python train.py --num_hidden_layers=10 --hidden_size=448 --num_key_value_heads=7 --head_dim=64 --intermediate_size=1216 --vocab_size=2048 --hidden_act="swiglu" --qk_norm=false --bias="none" --tie_word_embeddings=false --init_std_o=0.0 --optimizer="soap_variant" --lr_head=0.0053 --warmup_steps=200 --decay_shape="linear"
Each number is 500 + 40 x the weight over its row's rms, rounded and kept within 0 to 999. Layers, rows and columns count from 0. Numbers have three digits each. The size before them is the row's rms in percent of the matrix's.

# layer 5 attention key, 448x448, rms 0.08, rows 293-447, columns 56-111
097:491512471478587490569537563526489473458519446462526434535509500490499509516495460512433499518525470505527463529522543501476498544416460476448374502498502506520468477428
103:511503488535410387493380469384416432466456464567544554506542524462432559536464447488457477611461514511548519517560462560434517467535516495544485521526506469513539531569
109:442475507484510469439581570471458534528519461460480482538484529496457486462405422486535517526479503493547438478520546464517506482512529500517479495539398448475461514455
101:550519516494456520468466529577527520513520466473487528546572547382506560517504456491571524530420479465494529577548457494525518522525587508457467497548475475544467420568
108:525524468485541507518468540464508496560454536490510485498514564539481537524535588533486485528505511507528489421469489521468413480505462499521523453528509464530439653516
112:564456531506506536474498552566445495510471492449537536559498497544557558481470479519551439526435462554420502553529493483534499480450580553494463558479495520502458521511
112:448509542512559484476427486502471505617552518434555530489524425474461499587462542477483542465462515443532473447516454482498535490429579568489510488525508523467482488534
108:474419489429525552492531430519495544477500538438465446526511551494558513485480427564488466553390512521573442552421513562480508495556449501504497519517485474536490482454
105:486494456549470497473448610516479494497502475528491487451453553533574520481417533535515502534428484551431479501551497499461531513533520477489528462477547503464495579608
112:462528446389433579464461514488492542558523518563545500474491579508522508510432445506496431496501524511516543510547471483507468484479526454529548484548599473462562440524
110:487466479509511490507469479498499525468461439520471462586545533567467556495504490537534470465497523470450563470468556485522454515498596514461489520529527499491536533492
114:514507553457516464420468498532536498519533523482578503503521526544474500482569458458445512419467546482447481468481514475456483481525548546492534486539566511547504548475
117:548478544486517503471486475516480466444472510439509475483480451451453487506417536494526557467527472472491485570538495465541469467464473500494532528470522514531455473483
110:473517549470467485519470501490453464484539533498505484512509564503518442417509526433493505558451500548508560529444478521565507527530482460561512437543541438417582514477
122:423590552533421523506548460537511484566518554554472571478451565544468512514488519424514556487487524553511496450510550582480532546528520391574500446542488464463540480516
114:541434508566470481513444490454547610497487494537498466498469500546443568442497491444500477529546446519453525508524533466496547491474599467455437579533470508454510503479
115:562551492559492452510423426485465469478465489475464539587492497504468505562527471494514483495479492485504523521526488537539515475514571482467479471552427525483521544412
108:572573525439476503489551507503495594491481553512489509544494518477448483483486465473499454479498471472498514488492569511451563474455494498454414488467528554515538474495
113:478516496528476454526524499476554532526533515469508513545519461452529449489417536503512516535546502554562508507460490511461470513528535456487449416505522528542527432527
113:477506547479538526485436500452490399564570561467537531525473473565436503464471517463505562525547466560523490552555447473537578486486479394497484515464531631498497507536
113:503461404518490505578495535516421497512459468538498489522550350493507421497500525568544463457515497446528471510498496482513450533462516480481484507501501487531506507524
117:471580446458464512432561483587562453469526530466484574535497471505553442544459512472480466495559501536495462593462539558462469492480470581493466517515507438547502405517
109:483501514478535491517486545462533516485531497497512415499480439554508581566496450553493426474538580451475524490480506464494491464470470405488548565500536499462474546558
111:475588439496548538511528551552518464483465500513469522512472552408484460504543515471490444535417487491409570497487577528538533547522487534453468411522504491466495508499
113:551528522506555575514559553438456537426398432504514554485492487517468516469511445548467504488522549511450455537578435529539487508430454584449496425507456525503504528444
114:531418562459493576477517471509477525493486447520542551505530479518470517544564494478516516467479480491549451495467524541442472458507461499518527433510462529465453479510
112:550516481494553558537549537487570524549500487498532467454550421492498442511482511493522495450581519561499531476447554494501528522480557515505448531430480502457489486516
095:455514483470463515484520465473496545523513462512521498549532501497572505551513503489491465455551493456488534422486507511485548561500464526455518488538489524522503485494
091:529492473522506469435634528460476541557496496484470563543566478549575442620491512435545552529463520452531506490481506478493505553491542501488498500497424459563464434431
089:482504490488492513543506495554533473447511440511513482520518497495594482512538470534511570488534506476521540636420504498530541457513576493479515500478423547464478513555
097:464472539448499549497418499466519531498488540513508492481495584537521526527494498534557473504465501486454507516519513510545501444505414512496480491554516507535502436561
093:438536533544440468408568560545438444549514424534469500555532475553487577430544489497471538536424487487484481489455550480464394514478422492527408533448493555525526486463
100:529491495511504482498502535532526519465545536462441497433470502486417482489519534550565531492507456528440435428526483414499530448513544483523463524479534464439513575517
095:500497495528514499514527522558501478458571514474486463391406389525473489462558448573527520481540492503513461528509560467510502469559532528520512531487461463542537447454
096:450488448425510485547459503547529542554442435419551478446445480430521471538538522534532518550558512463495564486467467463529512448490540568512523447502444490461463495513
107:492545478502490531448441488476511542475548493483497473527505532541443483503456474495503520554474492472540525472528501567518524512487496507521440528452502515529560518413
099:460474470469454461441473520373537540427461475493501428545484471496560523571472537438494448480485479516557511595439506434554526447515540578475478490535536518524502428387
095:489509453454442484550551486448480516509493460476507541401504468449467519562531535530394451505550489497505496551472506509469418495508547503505506522476431485501508527502
100:461457574480532502519488493530429472496498521548441551516480499464526453483506431490442474575499553533540485529431491490520472564511488599531470467474537507526513505594
100:511469532511477566552450517550541520515530537562443412522538456514516562485543542427477491490492551490530484527478543508525517435475458494460508490465527542432467497485
100:458576483468508432530508521479489537526479473601476453587534485450529511518487420433513502501547513430541581516454488474450488519528536442485558421532532456489490489511
103:486519523485625532461542500501564490557513455410526519521454464492520484551463506474495523445458525470474530462541511545540539462502488449512558541548498484508504505469
095:551522480534532509404517492517488556521506538441512531486533489576484511514535412475519510477492512484524559539575491508573500499523484483499525520432480476488471458526
101:472504522429498460520484537413444492483526520495551490523485602566523485518502556481514556463346499522473455436479512507516406552512531569548552476482478483458514532568
107:534545518580513507470456412551505518495458536553490474526504529510467523508487489487394477437424555504467515506522513511446504499510523490472442478526566572538471523483
106:523427499551503478575553480415498493566506499541512504478424497527485501493439524445516482472496565492517497562501512556521485508498475512500500489452482470550501513481
105:430514584461404498497502557532546524468448478472473454506541585507452497497529547365494450526554477451492573545483512427485495482532553586481466522464500498501495449432
106:466451427492515502524472455469501479497499491481550488452508422454500490489476516499495494439635529574526507450566471500509524551453564489491499503513573539485522432576
100:503484497500498420420437528468476476535498479476496545536491498518498470465498443447536523522471527518400521497529427511552511516531478467460451404508579583461462499524
110:468486551505514556485506514558539516532493550518486487570547519498561485484471539539469513476486485521569485503493516502510486454445450594535539495482585529463456580465
117:497560420487522472534517525516437451437497541624413505458483532574529591486480534564492489511549540531502489495460535575487483501494517539556460486465525503504539537500
108:579484480484521515518464466439520506510474552520485517513540544522485494570446506460506586431476473528537494402539492538440499504498483562457426534511464519441530502512
101:482510538457451446511420458467516513535413425509522503460532457497505546556532458519520497525543492551489536482453523488513539515468560490558458477492489556440581530443
109:491515484548454481452517549548467485493471526503537494515550566522476519490609456500422448533404538529526519485478539551529473520521463462566552469521509524469472407485
110:502506547520459458482514500539512463462527536498510499490524545521491530485553471480424449463464491486518380510515502507513560476453525541535535506510486515570511492414
105:459494430522543542431449501452460479518512466560532519464463529510488538641471537550472549485486511476494461469550520531532426473513512425563517449436449479539505502484
100:470499532431560505533539527523493547515459452437516570476547460423463551503522493432487493468492516509546502377445591481397546524504473505477500530533554571534430496485
110:460516466482522511483465511520505581449459570471462480526494461591546582511567554498441517483450500459460488532584474542592458442476500558490537458501555487469501503504
110:498506448571527492547503587493563548562537448493434487471547533508535562437479424443492542551511580487486423500528518482478551458531518462452515490496491499477513488488
107:471517494519548507441589457489452485518517488485503525545394544536468549464505515510492462467507488453529539459503509567512491474487458479544519537478480572508482521470
111:527461405470420501538545531569530508489582462516514523477588503510475468485526419537508498561541415501535478555554464505480494520491526532446488522481513508498498466516
105:466480454519488430444525453508507549508465444487516507534521466464505515529435547433560486501499421555498480558510520527479478501541511566480507495507549500490469444466
101:480544482491572488518579489410509515460541425488530459510440435493502510457516455481543464549491515405484434572563498434472529587531497500445498509482568510515418523485
106:474444546471453441367505477534550450522464527521549518524465483457442535446522561460456539528510462507515497530468458486496517476569566436439508593506456512435442504513
105:490449387503536540427536531514530542464419529539543541513524500434450545559518525575487539466562521485439452536502439476478479504537446507491494516474517569459443474507
108:462503531449474443502456456544512528476496497491512509502481471536456420469518492461525466467569486538489540492475508492546465421498460488454454544489422505479478532499
114:455513451542449495444494495481501514427493541514538538437420428483451469557490560486559474477483521516471505452442579475498480524475466545488489447492587473511539474625
109:531508489509516524479457528562530547439481502513537516488518552471535520482507504477459467401483512528520449489473526566505548502511531448519527525421464582512551464466
109:549496563531488491507483537507535454478509433460470552557438466464475472517594485593542582546470491501471439529510435516506511494558485468501583458464530486429546508475
111:472499526536559465433502452459434507497504556460499529476507522454491502506498478468497527482495496489485510493479480586467524465524543509517527522479510514469494518442
114:516481551511505437476441451545490458509476519649548530485543461548514467450458482498460521386500567517533457546527515493536560531559550543520480464489534484527484518547
113:465464472540478455528510551432500531507547466525508460534516556425400473533521437492532550505482486511479555476419501495507586480454498534415476545456468522541489513492
114:463546451520435481554520525537426447526464477483464463540458519462497530532475477538563401483481461483547533536470493477541560470562526507525542479488419417550583498555
110:499490451559512515479514525541446514468536493465520516524537564494466558531451524557520536432498461507518512500514421484503529520495506490479434406461564505496515471462
107:544502530513502566578428504530464445490534519483578517469517613508461438448486538395459565526471513503495489481474462487542453499492516517499472560534464468469552532514
109:510496525569426528465537487526499451578460526534526505492517434455461460548490443489515577490513495460503490492565524495548535477559469588525462537547546499505541528473
112:482524516499552487543493506502485481514495461504524514439526553547487494529532525506473483566467459521550578494536510493544515577515533561527560477539462450536480515521
108:457446543517547491512430522506532501466508472591457500486485547563420455486540581519457525500488492444500493464562467510465451494519520505487493498520514501448498562491
107:499512530459541482511533475507557478448465546517478472527454562415510522451464577489510472491430473527502434506507558453506453494523464544421540488537431593431482532479
114:515491523437507474500511576508590523488566546466523516486472426517450527486525477489535494473481452519504473525564537542477509527460464559556474445493515501488515550488
107:543499494557497513525458507427490524492428461378539533544523542507521540500539529538460483479490437515479545571414471533538436511507542512487560590459495506484524493519
112:585560438479570507463498442517477459449493509549515483496469514569475544444533432543503538511450538470504493493460474560446516432541462542484493543529396500468501568548
109:461478467524468519459530502486492525489474456552484465408504476553557495474474506505458517426520575521494504561514489564440514504547521521555482461513449494506476451467
103:455414539486445505522544515506486512450493495479512477442511499474491521397494511466477498537517453453515504556542508469510515459516586494436562526490588486525482543476
112:478525510541510517419489439482473484498494512453516473465491524537512505498462538490474598573482503544556456512499514492498445539457488480544465576468491486452452575538
108:510562532484484510527566461532557446496449483494480505516554531484425482509479512548421491483540488504579555540475483518488457506528485495547438493466546543512552517487
112:524516501518531490525377549554511471555539504572499471548528495520438495540556506477528494549407533441432436504535484455534545482475481510510527522493568523532490511514
109:463594496512522494493537516497472425558468508531476465500529474508485438478590474548513462526463450480565454478418584480451553477420489508461470528539474463483444473509
104:528520559483512455459470482492530442512500493510493502554504551530509548501490498441462474502498502516490470513498507487526427491481545536488534497441543550507488545527
112:533556461516472463507511485517464516389456485539473498513437561439541514479498440457470523507451564521468486504477439549453492527582516490536519404465572473530552547484
109:529514465539432544527503546489480537571464505519451536521467585467475456437494590558522508499548439477495518473484512471483532484585478502519515533513566504518509461444
090:449452561524482473510536607492534476494446531545436457530495484534504531527483510476458502525539533553441538529454492496518528467537479478562496543458547436465511522542
082:514529513502509450561508493525477564463496523536456515469509513468467507538534468473429458510475517499517501528455494452500531506518461530469567423447473555484520526492
098:468525542471449506583451472487475483517508494474453531601441554510507484488501481452511572558553516521525551518457581573472498505491516458526458522532444395508450541529
090:485504514482525566473554520540450394522478470513541465451502445485499515455481540473525489512551511540499504509560456489503514484485473488447426503520542473465509516496
083:461538612463515526587506518552479532657561536479585493554551508444475503474581531474515608521487438525567470557462493522529470527474530548565478500506510544443505548520
100:495502456499482441434504521565456490580501465513545526469468570467498476557473477447443538541485510502466483480489452546556482540480491568434513522477520432470454501504
103:480505481524460459464458516454438513556471539478534567518526565481534445502479500532535496469510512497515471507479542584515478486527533446519488554485517462506519581502
090:533471453565509483507534546524513479498529538513512522491533486500494483536541531478542509465489493508507517561528547473476515496465521462476465423488550519515430493486
092:494492432526563496496467460505474514507522460493555439483586438533559386594506515501470504472532490481549454523486466472411508442510485375443502444498453471484464467475
095:589619499531588499534499511501518432439459531456494516487471577510450485499475481488473469539476543476445546569536530529500514505506474508488530489491544518435591481510
088:439555465563496510481437536402416436487485551503517498505467521534540508491491544551468524524401590543495460466527537520503453518462553507524487536539509533524476401450
095:513474495466498480461456504504508449599533473439511450540544484459527490527476572544494557525522526536513454507476521474480457509542489474515420487537433505478472561452
098:449499547497482403495491567418508566484512481541567521493458469424543364468492566547458489523532485510563445517477492539497517499407517517510535515475479532478517512540
095:495503483531569419590545490552486483497533559529488511478508593496494441467466411429511499432452534563515491516518578578485468474549467451442546496511486526471415549542
098:469515498544481528527555549495578524556533476519519565473551506477527486466557521439575498514499492492515436493558478442478525496509478521491431492460608554491541543549
100:505436545498483501509471547542436488465496448580541495484537574522458491506532552466505458446512479521505465523500490517529537546474527428559506522548450538443450417437
100:442483465514565515516533497555488497411452473430439578541478502495485493535499512458475497498463492527550540526518522563459516566515520588508525535490547485530476451501
101:443433452535483430538444474461472478459505418525533465485547486582521578472581503518490506579460421524497463520455481521439500519524457524525517529491466533513587484453
097:451471526522458541428559451499519560580456532514515498529440469527521492555470454604455515518492534555453482466502514474548490485474502516454529496472611433518502583442
099:495483484461479528547502500529551511498545484486522437526497529410510528577460534479503549488469487498480537502506488528496498533484498457507468526480551545487536422550
106:440466474510454528440575587555546521491500480460542552463559523458497442537527432474465535478458502521465488525485474482506456597479484485464471505467518522549501478457
107:583504433562437486508471525467513509495542480436463565399538529475504463541486536515482498522479511470464485541497492479485516514505529592456459466513573575488499441497
108:467421563520472537491535521494551541534515499515533452495543498541516426456512487480452501442502534476536453475487587480596450464492546500490568549476438506443493495537
109:472546477515571494504511550518552514508500522485380514533547533467473474518543448515510498521474506495508504527436516483542478525538544494463446496527460442522517482550
107:503466466451468501512572485535539529520622476499462461520487488490465467459449499511478528502519460495560510487584498488532525525494477382511540522521408374539525496497
097:483525514440514558556529462502523508507514490495488442577559520476485493482445466540599539441515438473479492523503507431494514513524508492532515515504402464477462497439
108:538485501579511443485441440469477436561469484495566484501498546511471524460492467541456520548414447467504442481543492521483538545461496487545497502570490432441477561566
104:517478533531483526542553522481512467502520445512528496500512501539497531470551473464479477474493521485563528452553520427505432459450493546521502485503493492488521541495
115:560597488521505509494527469488497496459418569519535496457475447449451536523510537484472498475512507483523405468541524543507465496481467466514484647555538498460473516508
106:507559492494494421514547465452529580531420500462466477468501540492436564492565469494582485491514511436483545486496484562502543573536488567507471453510497506428456461542
103:479515463506476512495507453521482470467560464486534517497466450497528569579540507486512479432506463564487402463499507430550444476501457497480459577520489476490541579552
111:500474507514476564455507473564490474464465489615449493504463429474461494517499502513485555425470477494560488480449527508551558498506447510530549502482482485528604521467
095:471520468498561524468471508478480502529537465477499522502437508495503470499512517517531475437518494460431522473531571440470440538475531569508511555507454494463465520496
107:515494551517537507544499470512418504476489442433496531393492548597482531522493473536585457482472458556523457504477493532396491490506536493512488487425515455467493554539
090:539533547509511496543430464492577513483553547602479424498506444508557496478525542454497498537451513567477516555596378544571552476563522468483512476496515531470471476466
114:473455476496517453568463540463491454487454533524470577545538522522460462477542509469493517479459504538499519529380473483480477481541518574562578530487454506442539448561
102:507571541455530531521546476458527577465526514474548494495498467453479552489531473523478440559476531496456574510572512528498442427500501562502531459561490479499468435517
098:499524515511519481467449467528475501449543505508458424482508395470433482489590509508516524471396440487441439541508513468559532507484555527444516560496545502477522436519
102:508550461483495505454431482502403482477520552464528493533570466468485450484405611518498552567499561489518467465504489487482566483480535444494560554464507476468553528489
104:482491450504467439524511516496544479588488483501504548541484499483492512496513506478456497510499521548503508495576476427493546480444400472571518424528522488449456485526
104:555526522479497562431467480444490476488481522469552584527510492492490437557515525529484483424542448529487532457415479518459463486531495525513488511495547545458534480505
109:491443514459508479488479546532514526532460516537504585399511460459500530533557648463487535459501581501491472504463551451506531454525525482481416505532538506489467513487
105:514532531545458452546549475476559489518538532521489580442534487560478544516520507464529502572519486481509444490496525479517463512462502525549552489456427480554476460506
109:532463510484565409456537489536447541504446540404491488489511562522462512545576564473576513509560493534516489423500538470527534482524547478508389476500567544511555514491
106:522471492527545456491521422499447454530490524500574514522507575494511410536627528463451483524451478502551516541498503442487439488554491502469492445442489533514522501540
101:492575607515470548544544429474496533485484510443508543505514529575529560568506551537429466496518531533553516434509519547569521490495484574484512500549479499418431438458
103:436487513539510498553576507528514554480528495510465555493467508536474471494531461496502551551480455456478501521502571493529587554551523505521534439446561479472468509438
103:451543437469533441586472428501570540502535490420605474518460471480443533484494480453562526459513582520493446561480465527426440475455577503528471484469545564500574527487
100:550447582457521425436480466489466464467482499478548544497476498469513535545492583539542518569482452433510460557492442547509424541496405439513474480523539510504484528513
099:425511525522490475516440475536432487523531489511518580535491592472503429515567484448519523447479500420498384545486446504518462492455478521499574494452534508493518482499
104:509505410498508558490522446472457480519456538494510522501516476506493478457466510454451550479542486552533539493453442543416523527528569406508543518477438543489494494493
100:524536532544526539446446521526529475562517525459490509519506488533474444489491482492584515509421463565499511447450428473566537514493495470464545457493475452532534469481
101:491484467458550495500503538518433565503433485460544518513505496488486528544466541571509522486551528440502485518560521494615470491486441553409456473501467500486524493508
107:475453557499563451531426527448432547509458556486561559487501464439499431478466447489487488538481506526540499403507511483525479501504487537504528471503492492467527521468
102:523507510531551522564521510454507516462459571486509550524502507470507509513449479492435400446549499471456511532514458585430506474510502517492465446529496495504499568476
102:474515465479584490496509594544509485498535496502514518522413510413480413500522495444530451482434540414506513504517468499493421512471504490535528498512493520566505460454
103:452584534516474505494536493545498544483546472419463555445493546490433516501599467620434514494485508468491503533472514451505452430505519586495492488472564477459534493484
101:443509491503464563507418415573542452508518536475502523499455466522493594550545515516484485518499477470505560510531513465444588444468521533528490483553541486552550501425
106:455445545514492493492445511439482504528550481389518433466438506411552497520497543535506505538537519493594498517446497525546488428498430500483493560586501495530490506504
099:516530431530542521494488507545536412457458564494457511450517486538448542502499525508440522522523474504530545449564512473432498496500467512512492504423481423545460619543
110:488531425515616430437522469495554565487496516514509529569500439481417477562519432471576555547509539476519558494526535509505455465498554542488520497480525539451501557417
105:441515436564497551474530511490426555516424562421443515471417489481565521442487500543549540497551497507466549469547494460476496487494528467433560480447503405458484505489
103:583535484411445509482492465490525530426515509535509423453553515454488569560493427518500448551554521545470521503489488514547483521527491493523465508489450495530479589555
105:512468572500502560529502459493431525518440485584495529417524461462514390464508500426465457515574477442489527524544556477548550498466476500490498485465538444466459468509